python train.py --n_layer=15 --n_head=8 --rope_base=10000.0 --parallel_block=false --warmup_steps=200 --decay_fraction=0.49 --train_tokens=507800000 --steps=7749
Each number is 128 + 32 x the weight over its row's rms, rounded and kept within 0 to 255. Layers, rows and columns count from 0. Numbers have three digits each. The size before them is the row's rms in percent of the matrix's.

# layer 2 MLP up, 1344x512, rms 0.144, rows 568-639, columns 128-191
104:108176185181094153140089105123083130189111114176131107155158090128163126151197088138074037147163133072090127138118154105138116147160132126142098156144127089170128137112102114106091121156181120
099:105159186187142092084140166113139105107132171093117109153143115109194143153145080154125171107151117136100189108130098129095081165087091165121122141175117121149091146144156172102143131145133133
114:156141123122116157145144157159052113151048101104127093133157162164127127129104145111092174125147080138122148138136151180126197172121146120162114189145131082108158163095080153148139160149122080
099:143145107105102167077115168177145122127152165083163116140086163208070121159091165094153117182103106108145071121137098141089108171145142124185079201087044111100162147101121123097099093108081119
103:141078175112149147105138135079085107129108136211078204117115100174139142110175097162178138155076149104148193139176131087117123079132119115114097128161124119130145142137184132092149128112106146
099:187123155133164116134081157102146093122137194155148116178069125105094232132123125102171156186152113179108132127086160170087091143108104124124152113134104123104161106060100135170112111131132029
099:133163117107165104104167148075155110169135109189127089102148138158109149174097182151117134133191117133169123158127112170129094198164081126175113145111134105120093113077158098170167041129164129
103:137075118138108146142083105166145069056117098086148151134188099113100126111176107192143117154172108168111074165139084169160159128108144145101143170061072117171138153124093125195152088156134108
104:166113109180150120148123170110054150133137163119098143108111130146186131135180100131128126087128142148080123143135107121147165131103143087129101088093086179154104144125159127181097161099127105
103:143106156103080130129095138083095064159088151129133082131110104148091112152075100034088133139094143098129083101124117039062114115137099165074103123125139069144153199131170152140085111122117105
096:116142095108115134128141128071146127089119151146119102134083103128149156141128169107109155084128187131093125113145152187098113108103171165138103171182127108123093101080137127120067085096097147
096:153111113159129144126072116138139066159111077093074097073177123137119122123119043182076118131123118092157126122169170179161165122115113128143085110136172148135144118134121109179161137089115111
093:168105096149163122087109145121191066135140085117172144168093145184083226121117132105115158133082174091205114168156153147110157172096163148064104092083149115111170064130140110084068152177159120
100:152152094128153102056115120170179154080110143180113121058124174183163134153104086118146100079164175104145079081090122083196126142103093126075181169165084137052099128144106135196120085111119145
099:124081111135121121142106128079138138172155077138142049128141137102108108148156109097125129131088079196105194150095155124172127105143113101097160105161049164148114134125120155092104173160129113
106:086153148131123067107147089155153125111169092076132107130162169134134128043158140145088187130153087140111118056126123107152197138112111114089143116126140121119191104162136165147158110114131159
099:181099142082145136070080076072140144145147124154132098074082176114154111145090132133114119136150098142075141091069119134104086095118132125156123125123080160131145132083074097079147116087170162
097:091164179157115101072173151141150130112119112168129160154149140156165173125164164102068183129118164161187074127125136125179204156137081147175090142123144053086142118125108151114155098117103097
098:126111198110160092136183149162123158142179183118182186111138056168160130128174146095137138178130162110074158127130170094164087116100080147154121066101091177118167073113148047097210148134172160
089:180085123153158113168165173105115097153123095129165139151129141128104111159099154130109146120148170126142148135177155172166133129120097138123170171135064158064136110150116126170117154098144105
101:109163093120091068127183160100165169083160095137103114134092083134142137150152155135143081120216133083134073174116183123110103074081139117150121115148203103094116155124096138109094106148134146
100:106206108130122119155115098125136141105117080139082095141142128125047099155130127087086115141074150133142096077107161130176094099166071119099108176153159122118178128164127104115120114142162155
098:092108131160154103159107121128154141103151135122085108126101174126122127159097113167080166127111155086152072147099059142135129116177150096148101143105148141110104091144081161105120082145123147
095:115100094153172135125115100124144125156078145126131086115144082092105155171116140114127102191096138067049182101128055153138142052112079171125168114122151126163136181123129182095148160180154118
102:137151136220184118118060128166159159128105068107156121108160121152159196151163130082092175139120101099122136123099112143152190107120163137145171140106115091077135116129097139112146149178150147
102:172145201206157068116128137067104159084169147099153090163111090036109160134127131148086179115161136108105130177099131128151186116132165118124113137168162155121098153127112109112094122142135117
091:102150100146134087130148093091123097087123157087158085111148120141070088154161107134087081122143063143176163128076171103131129158156151152156088179136152127145134165152139175156125081039126075
105:099136108207154134070115103168112129128138144159133086150155152159103107125160169148129098155159138158087107075214156150133218096108091137163094093115072150142169146189105179169129104120126123
183:075154171151117065146131128064168119150104138140112132108090157187165116120143095180108109107156091133185115059146128116140144070131110163131113128148133129124126169076064142156119139070198173
099:120092113140100169145151170166125108172150107170101127139092156123118164127163123096127118117087128159156103095086191140114101110144192167145170145126103116096107099144151143198148130143153131
101:130101112095169103116140139100149116085126119193126106177084133141142153135153050119049137127167131083122127072092153133117159105171122157134102101154175086146114148117116137129108119146164168
097:128173092154137122102199139082144089176150152141138142120201170093185141108122091102086137141083205089121084151120145111183142098095131136103164138156145126133145146113138110132116090164121125
100:165128126092129174105093162145138138067123104092126162153115144153166183108151132129138084076156156176156149133131125173114189139099087122110111117181133140140210168122137131161170094110078135
099:117095105104152185140133102112098159127143061168120099124120134123126156059166076079110107142195182118157153076102113164132117190105060168090111129116102081099079160051124140104171104124120174
100:036097093188119157112132147137092145058116108105187160209208147167151093087141104085144147156122143169190171106106113133088135124113128090145133143121116100158156123093198128090052149133123129
098:139163134135107091212119150133122132145118111151059152130131144063130118084102113050106114140138115132181117160115113162122140120121149152147106108190153094119145083084131157106179175116118148
102:136130112125168103144155148086095138128112103115121183074142126110100107159173147177144143115106086159158114147104116155151191095159112186138158183088121144100074099108146120141134114135146131
097:148129113147134109107165127115110158090071156196138120114149048177099113187149141183105073123173129119163132094108119126157177105054110141147101131113115202079164104086147100173198166133138099
105:128143190164172130142152138104100073124120119121136170095165137156230137142150102157178150161100115123160168125131113116117133146120122173110163187125074127164134135132148132178124156123112154
103:139153134116155157117109103096116144092139139188119125117105230084069127089155154100112075151130118141108111110156142033119131127103144144160169112136145108129143112115095243199154121084062088
097:128115101158135069178123136178104123100060069169134132202137157187147154095063097140095120157121126108113115173109181119100125114147165143133108181119074137171095085144105147132116115170047142
094:086154085124121089072107081149130120090103162145095108209078136114140176168130126133166152195141149126177170200220114151053089145154112101144133128180098150126151137146109118118162126089124100
102:135131171101115147124137176192163165149102099127180151136161169121162156143104129130128122082140122142145100144083141160098114147143072151128155076069188087138150087118158119172142115141084151
099:091085111117117154121101144123121148065123118105070160126126169077086176123113140112101123100117149140088097125136161168174143053148127178137198176112055114134102048150090132135111156122087079
095:149132124092150123113129118133127090109125122082077142192098149141210122104156101134167197168157166072163185136159120072215074125116137072106101091108140148182134161165110091112094087117143170
103:112102132100100101055122141151158183128081132118180119134111119168113124126059110152119118064093088163152111125157105131144100116130126145131073166143068101153138136097049083117103130107133171
102:163091132047126072115136147127184192160132159146146055109176112174103111080044176119113155131090168129160116141133153079158129171126156122130124144145156126116119116172139137093124109112145140
109:147133101125092119156128114132077151147161099107148149131128129124194130159124162213105082118174118097128148118132170131107118133116105096117113125139170123182065123124171139141205159132079127
106:087139152143141146120108064102132128101081069109120150152119158066124136122094105152125108086098152124161102110160053169107170156125114184124099093130067090128114084139151146092137086096112066
089:134113152131102119106177102120145177060168149095161160137163141121074109128114172084104072139169116118172165132160111174169156125097142151144077120157102177094158136105101080145081171208099095
102:138080132105125069155121145120159124201187125094092038084116052144160133126129198203183095147118148090111150162128076144138240126088154166120093079092128153140225200171150117154129113176076107
100:187094145082105133137130181128120150106132126143161169137146123145119106147173156134071127143169109158163096178144127131127094146149142145117091094160164096174125118067143068113119071178147144
108:171175116158110115126097072089143110127132143089137113092142118109200126186137129109137150140135091148108066089128034125123172111100134170112096135086129124106168135132128185129132092162098183
099:186173118194147175092134087126159127108112106154142147101158122181137151147134159140129102134101100105082110116175157153098083198145154166119113113124195076102186117133048116153103177146124126
105:106122118111160166134102160143146107113116120194109160148091118175107110152160072108104120101112132067108143131129161158065071134171130106104046135152108135118160138121121135199123101143122119
095:158143117135168103129077115174115131104191125117098112084099093130095116148180141110118194133115106105039175115083149074156125128101137101120115129144200153105043106176148151127115133154162058
102:139175128138105140175046070155087144207157151099163165139175110123143094112153103143141117114148093048086148138147092111130058109128165132089180141101151082162132173101175194127121128095101186
101:131116130098100114145215142142074139135094129047097147112126093116110096156132109151121133097072087150101070105229127147154171091160077202133122148141182113116166095148142125136189125129150137
098:172111122114178179124140105081150085111170075146115116144150115162125168151166085147156112148126100083160191068166145068162133174145136158204123121128090101132122103113149104146204071131125112
109:136173100105109125118166183130111119077162091145141049171126183120196135116140185126087154065117148151135089143189209105106179147176091183067203090109123164107145130203152177173101147108126120
098:121138059119170139140080149082109119099074149117181147069166128087138196173121186102157110130100158161102154128118115132093110089126138133173183107113140088123153124131162147174130218108165166
093:094131122029111094112118128161123166102192130093167086092130133113087123120181167154123091125162169153086121159134094122192121157152152134137094139120176093085085127123140077173123137165182138
097:164144125072155123093151135109112128072110127105095131087188133147097098115098120124134150093111152099163179123180114130128119086127157182050161114132121198115168134132100058140192123136113101
097:162161177144138170091100194148138148147144094108080226157142071178149114063143173114135134082110059110128129139119183114083094147100145123142145069171177108141165097142193097113101097104134168
100:113118108107104151114104115162097082142119147148121158167111160107147196143197133104070117100105126155192144181154111108122200181096121075144134182121090103177135127075180106087139134096160174
096:158118163133120057187141190175116138104114114120086111147131068088104153114108107128151108159156148053112113167156205098129139138116153112073193156106125136126037157176096064120099160058156137
103:090095081108142114105105115062118138147110109083174060154165155136097163112098129145110074146158078175185134117139189070059079113194092129135118127129117121126134117065079080028174131078090099
100:122126168088142137125118068115128105051175203105131177100164117092111154141095087113106092165125137082138140095146180098150151142167166067131084150116144130126128106172141085126103151119097114
103:195162168166047130142163098093126105102174109104084112114139125186141188158120123175114125133152128081089150171099129139067140118092160169088161132150158104159120124131123158117141157120136096
099:123106136102163140077135100154112147118137161110167133121112077105161140181190206107171107117093120102162128116143177122151176101127087099115088089111080134136120102131126162174131178096142149
099:130138111069110175094109099130159142162097083095114096205152140112121160142147097152180144230128104129151196139102126055153145122139192140155127130173125145114153084138187121166137075141210089
100:132117142090133082098105105194149079172178079177174120123068132098129091104133047156137052089112165140133120054122135139139119125129039149144098166164134076149138085093099125175094140123052098
# layer 2 MLP down (transposed), 1344x512, rms 0.0583, rows 568-638, columns 128-191
098:160137152074157115105159109127097124173103099162096107108093119058128174145128129100090163105104120136139090114120108120170147102159180128157137077119157171137101175123119174107154149099131134
102:115150126103093110130111126115083139127145139113077142123114118180112080122167123088161122150102140135200040069156159086115119139152083088176129095135056143119156107091075148134175161129173163
109:153114098146136112126185138110150170107178062179136107099070173186167108052135164132093135125071089102137045081163204170114166126124093075165122108100147111186074116102182164166122037156155182
099:084082127104153117212123089091093144164077105152132122104177080139195104153170140137117137100125144112092203125118129131166173093122083125078144072130170141104103095120159120187163168146185129
104:119125134092092037127131132086137131152128100082209134112163131116090105134128123082116138162144105121144109148133172149152095175079134125170132164134139209156064164125108068160156097158141149
103:131138120153147136153170109159090190084144097088115121158102137170153080179171140099121140083095124100098151104094133092125132087156100183132179162124106177109103137141123118111133092157128067
098:110097197199103094131170113146169175086164113080156166096149161137125148062156104097124113091132148132106178123108174072165116073121156136126095159113128109155096122128044128129107166129082135
104:122124148134105130127175104118099114156083130122148133128100077172099182128141128146143138136103171076089160110138166165122177104102108135089173142115091180153102177185169126111123101127090150
099:090139142113158166153143124155195088155117094179177124178118072110135127096126142165167158159157118057174157100116130194103154115149180201102114138176119093094117132154072046076129106141150123
096:121168098158173114124153133128156177096191145158119080099087097094147124082117193121148151184113067138058112127072149175148159166116180133192120095113165106171132179142088092126158104188148170
096:157104161172164142119148088179167118175092173089154127100106117139165095089103111116063131112117134122135116202123171125186127182167138117111108115095124113150155161138126133158173149089169107
098:105117107107138119143150122159076083170134160135187162121062125134114139092139167111138168139141074130118126113132098069120095118105123160129140135170171088135116082124190115144121134190138099
097:059180112108133159139102111108104160150132133080115100120168079076168080144105098142178114083080107141049154114098094124151141117201123106108131207106188151131099169141125192148194135080134104
096:137181126158101076180155084106161154110143133101116132171123095058123149108137196119092157080132125108135128159128076139122110122118125153141139130133121128175198146136146203152184152152131101
095:089130142128106129131146061166130165067096146166148131043139131158119114149085171099095155163182155099133084105132106134075140184115136121170057164095143148116136153120147146118118084148081147
102:151091103147124147140072202159108157157127117098195156068110110122165113149141091168125149099089142158148128139144126171130101136133151103116052121098090148180085143088096163101099179127124086
096:083183152185118143168085145213109149061101100136103146149160113139147093171134130114148182114130094109147143145117148078119102105131114141090100095131157133107194168145114123094137103121099150
100:147115125134143091156062125124127113132142162146120146122098147143127080143173182126121076114139125120097126120208121123148122125062178123104106154131122176106157047174147105124144146143151131
099:157167102096107167142134099138138064095119104139121124168133185097090188109094086165112106054078091131194086174129118104078150103115144107080127121201135077102076118111109188145166084116082166
099:070156141155086138081098103140155165101123124138150091085184109082121146087124133124137126171113104172101085154067156062073138149139112127151075093124118174175156102136166150121168167157109143
100:111130123133119147118082094179157126115151122127126157074129186103092125089143116085097162096120122117111147096138068148161172188114112117068163144131151181155141086104185124159169150136085136
099:116141191109097124110158144086144152112138136073212103099121151125173113132172172131126166138099074149126137125145069169108112120132144111111129076141113073121131121141146136166151165193053160
098:147164141121113166121155118094083115094130085122158098166172166113147110094096145118088116125083163133105190130164154103127088135075099085077104152155148117141140183122139107194153118132106131
098:075177142072167137090112148187116090126177157116180081152158111115163169115077085102128200103155131113147084114164159056086100145194166139123075130100183154105112156129102163149187123126100146
098:155105123084136166126165148097090131090115157109108104188060151168119065130138081094177141112199164147143119112121152094122074168156129114092081098117130173155129182183158081162117121124090105
105:103094128153119146122082126187127155117136126148102117119130090161082073120130109107142095138131136141116143087112168100123151065131158117159093171087133160167138094103119186084137134173126096
100:107124133105152169105123093126117151199130118118120167120126085073153127088092165154095190127078172091109060157108105082141140118102119122147150123085170162135107072075082101096071176183145173
099:144167206149126106131102108129130136096138202127140157146134124094145145127112147166110173097114069202129158109132132099082153168115148138142174161133070131126143116099103153102061112139115139
107:156155095083158085129156145137105064178091197136117118121141103109091153096118151140142104147124157131121140088115137133101094107108115102137178127113139094176148174143164121135163104114172148
103:124132069079144103088086107108136110134136121135099124125155142167163128109101058151128132177194104157108124136167109118111186069096172131126147115135159123192129128137114096131153094160128074
100:142128144179115142184125104114110163153154123151106137136169140172085132162103113097129092165129172158090144167122123050142125169130120104159087192151098122143161147151126159111180137138089142
100:189127169172104119133092115172148140085114128065117109133101095099074103192177155151157089119157105065125135129102140127120075123145105143102091102065119110169137116150148088111143119094165136
099:109143137191142145178160124104134122123147172138128142139175096125138156138128079146164185089086133089139104044140173163154089136154160124105111152176119120153101100130150115097136138115164134
098:158149156199168089132128120129168092093079166142134158170113148140074099186147108112143182147090063123133071122127142145156184097159099089160144129095143133144182132162158107147052147157103088
098:185114109133150135135111057160189102169130133145149116064131114040156138157140165187103112133085102167070131166085134183155159139096124153137135133114125052154114141156102166087199118125111098
101:172108104164104155100119122149116150118138210094181097134137108147112119159073155145208102140141104096117139123180119123097151147126152085086096114078099156149089124212120128145100212104200168
103:124086110092106130132126174159062128136132136177058115197136164121147154129152155108085067094163209118080104175115128090109113155125080124130144133132163046116100088155112126107091126143112089
095:134084150099141087139122099156179138118171114100121132098128158116168088119059143107084171092057119120146116155129095115108111238097116147113107098105094146183128138109144159073120099159154184
098:134110128116108097156174172181106126098131152144156137152137146110061132124121172117092133133132096091119115089132153097106106087103085116111087082094170120133186130192129083096180125108181084
097:145162186186098132146084160066140102137079082070185172134130100129160098161109090164153182130139128159124145109164040132182125109146107123135155180128126167124162099125193117132145120171133127
098:058180145097144157111124092141163089156144180076085142127136175094140098125167133146142075109153076084159138099169113139154132173115088154153114106104162115071166134164149133133147169123176100
100:125098187100131164164186124137188095197157135102163170059127138150110094126082168076057145048126134130104104110075122108165151116105167113192163120049152098118089102138109095176109174132115123
099:102089165163097118159112100149100130108213167146147131131091140152152094152117106177094152150120061182088136144122159067158132132126112122124193098176140180081096085098149106152111141105139115
101:164079128115093128067153087098101076171133145074105162147121117201152149147151102120173087166161070141155120129115107185081135107113117087168159102116126130162184160158118224100090068175147132
099:143138107129220158158138122053173140120090107117115159103157107112127134174133142103153138107108110072171093118099134220147120161159117170116164143098117179146143102123156175140118153136138177
097:161117083160161161131175125077091085140147126126071132107110169118129126146170129128167133190163129067128137116111143123149095129173152145134172151124107149094178178118161120119190122174155192
099:189122107090163136214151157128182084125103140060110125189146146121190147145187155136159100097090128114155142089176121150150102096171094133110211176121111121058156133106140185172090194175106151
102:129126129148151102095143093151158147103142139095144107169068100148150086143108138153139190128153071110153103165127116123137090122120144142152137161117141096096116129099076139077081127164120130
102:099131121087141154152139141125112135116148140157176163128161147154173147059161125095071156163123074117093164124106123111190143079127114158085139088088099109109156198154092113111171119131145121
098:101111128152159181167093087123121042099093030144060126140117152164158106130095150163122158146068099079102095100129109106097130110133111152118155109100183087172095102124145185125138075087146138
102:149146103187112239122094160089105139097100144117136147105063138117132108099119071151131166100101118158129103141127175187117077128135137141146146118130095135136128125112090135167126063071169162
099:076144054121144197087108118091109159166156108101142127148124171150111117093059094145083121124151104142134122083111104096134124054159111131122124130105131152106120162167128122181151122114095175
105:178116162101140098104168135109110196144133105077117159096114117119152109121123165145109116084162133168138183141145091142131149151101149150140053145152109124121116137137126041056134134080213120
098:091106127109065149173130140115126133142103097151041149138094160075110158142147081103165195106129150152163130169134123170109083099102087051118148170119112186125112192110152143108155087121197141
103:186132098125124093134154035109084146117114152122158099091162129133158157093087081127134141099144166127187112117114083137192146112130141119218119101124091030149187138110175134134059152100122110
097:117100116147088102113148129141118131149165151154084203166152153116154122120131113173133066131158139100161139199161148135090099148149092145121152101158111176100171133103089140151140119085055112
100:119110136077176142126115197061111078118069119110078069129119134204098180150168083113185107131087131203139145109161138123182171200105157087137070135122215175077096135155123102110149125075130134
102:163167099178116167082070082193126118146119097135125109068113159153146153105141107081171189081152166147126121102132135083167165131169172114088129136127117108133104119026141109091117124093098157
100:069153144138110140054121112106124166133127132144141066097087105166149198130062162116146144082080097100115147124064096144101143069118133149056070146089124129159162121110102090158103071078100089
103:098111144160203092142135198157162061134133190159124101124141171088144152079084095131076098199151155116127159135063107155148093105103153210154170136109100142128084170093122103133121112152140200
099:155131164157152122108166122103132108187180052174085168150100121162121128090132096125118123097167163086142132110111114161167136144168123125119091145079102092102105162105135099092060095130122164
096:178140151196141155153115145095160105174079192136078151157126148172111083161073066144134190134067056113169144157130176133074106113127134112094103076161087105147124088080165188121128109141073108
100:126095105155132128151137171082050103183127169159132156134185072130139148169138158113124087162112132194112121110115174139092133128077122116159122169179113060104088083191184165122109110137126103
097:109124060086166145162109080147089193133081098121149094136128172109130175172121112209109122138098171187099121095131061193115152115189129085116096163203119179146152153153051155099083137147144120
101:121111119109069090109135134150112139096127131163136138152148129130090117102111172120149117170136111132102090172129106210116125128097162143091121161118109137158098154126122142178137136188115102
102:102172123112137130131125125070166120138163221142140176120096192184163143098122160059180158160131094156112128157100092190107119172186155170133130112165124095138119151139165112134084159152141101
099:106201175120139094125105155167176098149121157102159154149130123152140159141128157125144097169117124124059145105096110161171181137118161169159105112079160097141168136130100194134074116129176150
100:145078116106105138180149139132210109123122104140181097122148141120136114176113100152132177139092195139109155145082079133107091098111105134170152111170100129106128126077115122152086153088101102
104:063147154086149108118109138143153148095111151137149107085151140115128079136114090074143098142140116128127025105091095120193096138080218116198115119158154172146136132166150099140097140130113116
100:154178148137098154179142058124119120139114156102104138103152151138110107087122146134107171141161125149123106168093122153078150066212177136108145159177117073123115146111153147070170093187169141
100:127136135168151102118156186142142127114106129161129100109127124099166101172147177107074100084149119129158052111155141150142167149158080123142075157153144079035160171132120078131104210161119115
# layer 2 MLP gate, 1344x512, rms 0.137, rows 569-639, columns 128-191
103:099177135099122151169113063153126163127155129146158043104094183130105143122117195092115117052140093107138112144166112153175136128161136093099124093113125129110156135122135079105099105133114109
105:148095143145148151127102129102102201121131065120065109141183145110116153135151074187189078155132113149122143076106157138087185136189111090075107123134137145077106101130147133133169139120093104
094:162116106145087104079162174178130125140159118093111086130112161110130129091119153106103165129118113166159136152088116187154171163164161163165135118108086093156142117087150083110144098162148133
101:094102168108124121088146108117131098089206105180133145090103122114097136102102119135155095149082117132204188149162145173136091127119123129194111130195132123152135065081141125157153124142140173
101:072149142108149121107121129101155118141155129140147069156111143090114159132090079156140175158109171153149125162095146159180089133103110078096075080136083105125133125120111104092156173138104130
099:143194080133111114088164109109162094121140148123102113123139130136124141136164120179118198082102103094164093095123092137122163152103100117170134123094145130127137088082194122146162090074174139
102:125129104113076141124129140149069118150129078122100140107147172124142138109121119205139083149122159170130100119107105152163158117097109128164142109148108089120153172163147126144126113145100078
104:140085116049131077156156088138185129148122221165148121107116173119103104140143078181179136082093115140070158088102126149149132134103163095167095103068104115121126094087154149127191125201103155
101:083121156075149184152125137158189102112161138128151170154103162118096169137123151114168165178174112133121143124136125143180090173082117092096156102161171129094168084125105097113138100140080108
100:154138108097131117058151187111133181124122084182057104144127146145109122118165114126097101127151067125138147131084121184114040118158127145095129191127127117072084103087134189057182142118064116
097:179086144154160110168120080144070105119089124087132177122094199149149155134111161139163087140087114105155064101134145190076140186133135124212125123137203126123105066110118112169131120101149094
100:180114155219089094083190116148125071103095100142126171108054177178028186096130121072133108100093158141186091096159139166105131135109148155102144099089100080122180119123137056143090170125165111
101:107158079153126090185129118136093092112145089054108153080142090092109085155185156184082132091081090157067123165148137177123123091120149135139108114128107126188125170171139153110153160140097130
095:100122114083107134121169091109151141171112089182105163096071069123151123159160090114150134162114097136157061137149127164152166154188070102135102135158167135130161151091188150165144114095099117
089:120133178153174053184145165111112052134146000092125166116127121119144133168117112133116135169044145090143155137148092173148100176131145181095133117143084095133233124158117138145085131150132098
098:121075104121085131086108090134105100155156061113103077112081151134131127103175114151122074142183101201052162151120157091099146165116118088156109085101126138166086170156171141146081087104129154
102:065176137143081096087102163081106092116109115118141104095122150189128128130130133152148121110112183144136131118135148198119163155098122128067076094170092183148131122200101143098097151160084129
100:173089153103093108140114214141189168144148108154122083154175148108180151130155154096153097153091107078085137140143125141147129104078104102167133045185125131181130128117203116162135115118140183
103:200106131117140096166144141108131122116127115102147143168121157123098138142090135126144120150123184126160169097174137168168083131113091126125166196141100178081114155162136148191164135099150126
097:129135193156125138167201104134145105081048089107117132083127174155153153077140065088147185166162096139164139093112128125139144129110140135169184107126116149102106105150156115101098140144100078
103:150123144168134163130090147179161179114165120116096179140136135144138081130113107114100102095135096092147131114108179099148151126095136158101155164106153139103078126134171171144157137097177091
092:136174138105127111159129107177152113159089160165173166175173130151126172132123106161125128177122125093092147124169150106153140193125076115083098113075184109147105084080142131160128123084136169
102:130114148093124096124182116169174118088160090149149148090076152124154120148144138187119159099158135104163097154107163123099107163145164117116090124137102147128129042188106089124128133115109145
095:145188120069145140121133105146095110161156116198150126132134104073047143130163134146135191131120160146166086146058163130136169138082138107143174097169169120090161078095155090137103101136150201
100:121107115097129216096076110142137113211191166119104092111174149162109143109135125126163167094084145093150148097129139162125073148140112073103149125120134136071157133074150109164163133122184138
100:139158114127147094149149089055149111086140127111131099116131161169093133156149162143068091160139120145146146109109170109137131141161164134147116139156131140173141123129117159159203112085145091
107:111191149123129100149108139179108066125211176128125158140157164155087137124092112148150192048173148100113144105140190152117100147108126150144159152164147121136162102126086136109136195129160153
127:135122168101115090138158133108161123145146140121100133152066102125139100119146138140148162154126098113182126064141122098156147138101099085150080114149133113116123160150097171128098171016187130
104:123121210098131102157098145118152070111103121106087105138166168128159083103123110116131128141123056136085100152139149173128112109115083124172088122124135123102080052134138133098135106115134057
103:062152149131154149103100147118139084097140155104174118158093147157094150112151122096170117084178054084152099134173162084160065120178174157078100125065164078111165083086186181163164150123111203
100:191156081133049109173077189076118153097155190102104109135137118087105151158139082080138151104111136145155103127103167138125134118121092136137154148122153156185120138129138094088168144123147181
099:138160085128147145104149165138204096127134149094151101187147118145150111163142104122083157139170079134162099058093112103141080126124114080141062156149147126152131089186191075198167132162122105
097:132184192175107084145180172151111074120118150091120203191111149147079033126082141243136083125069103134136088187145145119136159135163184105113142133132130113163111111135134084143033098178181122
093:062142137124083118125144115157127113104133091139099156151141048107065135141125135155164144117129161101133130199124119075129114173085173174158117153073128169128126121109135107136173116109101093
102:116106152168133103132163126078138150108115143134087182181115196201054108120073151128215086124131150127122106124135137104052177090067143167145098162154128103134076103069112117124118093101122134
103:151130110110095120160200098136061151068143136127171138088098097108133092121113165145129097158142147146123149112146142114145115120134112191134145098078162090065180130148171146185090146123145090
099:098077164096173133202079111135114112173091135129124073160073164074173191185119101088171112122097094160124123161097097142187086067147176137146185154123177112151132143133054095145191132174071120
106:146125186085185163116145122109142071132131125108175161178076122172054151111127106108157118077114183080108129142116208132141154112182113124099143143148153083129120146177117151158154121155097154
099:148094108102108195115121131084132137176097078146157066108181152165137166135095127129148200159095166113170133096127112139110127125139141123135116126115113166144101127172158121155159135140095102
095:114174123120054113100156141080115146095165131143147100108127101085173134147092175075173173086068138138099089082128106109104159127197144119141134139108079143113118113085094091106091196153109193
099:121190152147135095072148074117107125119143151187144127144112139143127112167112136170172094171126156148113180154143111129050162135185175127108153129187103093102150136121121066084106128147144113
102:145157092147152117131092143106141141102155119132069094132157140184152134129140084152145178112153165170076143108168105125105135182180159163165098135121113109093082080142161166154154136141042122
102:130152200101134049073182160138164101121139156125165143126185126176082084178146132154172146095109113059144108153127137113082093176123134142141130165100150141084126143141148141083100151155097132
098:137093107167157156108125126110164124158103102140122081106147091146109087190117122159154181161156125125152123167086144170103177157127091096122153120086116183153190124133067163153068076137127146
101:104119094136156134110105179135116131112118113056141117155092084122170146177121156110126112191115161119103136109104101147161100135127124183116108125141187102103154120119103109113119127075135096
104:112119134127158111100126104179194088127123156090143126140076133147132121098133091072100148116159149096098099115113187155096150104109128141119154124154152103096141115124115156186093094073109147
103:141135169143133067063136078091121118117180115134138130111183078131088105123163188142115096111100102146139106163127169142128141150195161098131126140088128090145154107083139113138130159110161066
106:160075156145101142101180168142147140087128055112151109124144163210093177124147103146125161149140090210156083177128130077164128138180142092152158117121169109109144162109143075131170158167084150
095:091140148129128070106211129134101182098142165072182148148163131121101132162156152119108117129165165162159141180178122133136186156069152089183100153166067134108114110097124094163094143159114054
101:098051076082105119121164147116156123194120138116084099095144118133133123092130094135139135157152137154115099114157162095115106130125148158155143131187145098139144118079122110159136106123099114
101:118169165098159086149159082152052097178118102131114139093161144122154082097155110087121102094122179084162126065161136049105133119117133121129160109204103058108101122142109210145124149130082136
105:116148165156119137154100175143143176149172132164162101122136131135125122180156087129101117148074164158050092132124161112127115106139102100048144212189158109090154087146137149133164127135134077
101:204102107123112145140125144181116047174095116141100124144150116099112116172103113121119165077207123181050096134171143094148123101174122142102123090149149188117106157171141127152149093101102069
094:121238137178173133125088175099145108126135155154145099154136112117118075095078095088112098135111157098139114128117136086138094170149126140110097108074098104072114126097121098128082127134083140
095:096144105169112136090080127105102068113163148117100115081128143129073109138137096084150178155148124164164138147157135062167139152116166119141101168158140144109149118180119113179062123192166126
098:204069179108078137160142181119099115111122063167097131085130155139092168148125170106178146124120129187152120145174126155158096131121137157092077138177142125093067085131090063076090096129133056
100:192152116143092078103097100098132153053135099150092125111159137090165105126119126169205137122145118169148128105155117142088147124193152177096098203146116146087102168140151105106224104115167106
101:138123137119165165186097122100132143095161063203141128109137083138135169120141104139192083100117147090172131114172168022105145174115112116144093131151130166138123068104159130149127132165158107
112:052158098104065133122135160196095089083159081119124103132166165106138104103093113124093089107134107159105137152148156107152136121137159192044166136106159117153072149183146164150131105105167160
101:130140169134145121163099093142075081055105165177110131117087121113181104156121134116057127105103110122152080135180117101087100180101114133110210070167167187155178119141105118129103136104150118
096:167068143102166090198115112104180110152137115100117029103129125097142106169156184185086033129116082184106116126128142178125109212174131109150108171116176120108095112155115093131133106124120124
103:154111098166055129203170132155143083173138070143163133131128084135138121094154141155116119105149093147148093133136105112079168168143112114147122115157113089118086166094138178088065108145130140
093:121164159140141150165093133141094139151103130121152135165154106144070157175098138123109163098143125123126143160131156092167078141110111132103104109138148080108137143084116107136178109154100160
105:151109134045156116158118135123067127104152108176123182136109160127059083116138032118170105150169173102102073131142179149180107159133153071071133165166140107081095093153117148145153118108100123
102:123126167127116124157155181205109158124109092119103098156104092054103163075144116147099123158151092062100108168147179129117112124129100145134164173106110195101063102151147074112128134084151169
100:116098198106167070092174095120148117113140121119132148140108118127170168173091153096098174162174156130086102140154157093203127170126171153165142192126106119183129139159098160141118059171129119
103:116122107090123149172130170154125067192075099101129161152116122116158114162084113160153132112102189176134129085129070135128154128148122199142162099120082101115189131105190126116083116126077180
104:121064105107100088093135165151120120077172129130126114085108182072131120134141149141096120073128120169032118134148147153103105132170134065128144109156132119113160126108160124150162112146139135
095:121139127086122088138147184112126088167109108131149177119113132088056115099118070144105170131119056157129128168110126138138098197076130121105128145106176112103122139082130041049154059112118169
089:128055067145158117128155132098164075139141054129069160137138119104141106148092150169039126101088147142166095116129212119135133152119132125109080154112090175119116189077074090085136103107126095
095:134144092082201072164129116161086112117176090130175096141106118079104156107113148176153151187096157147208108150082143094170153174113116123135154121146087132129107144104109122119143160118121112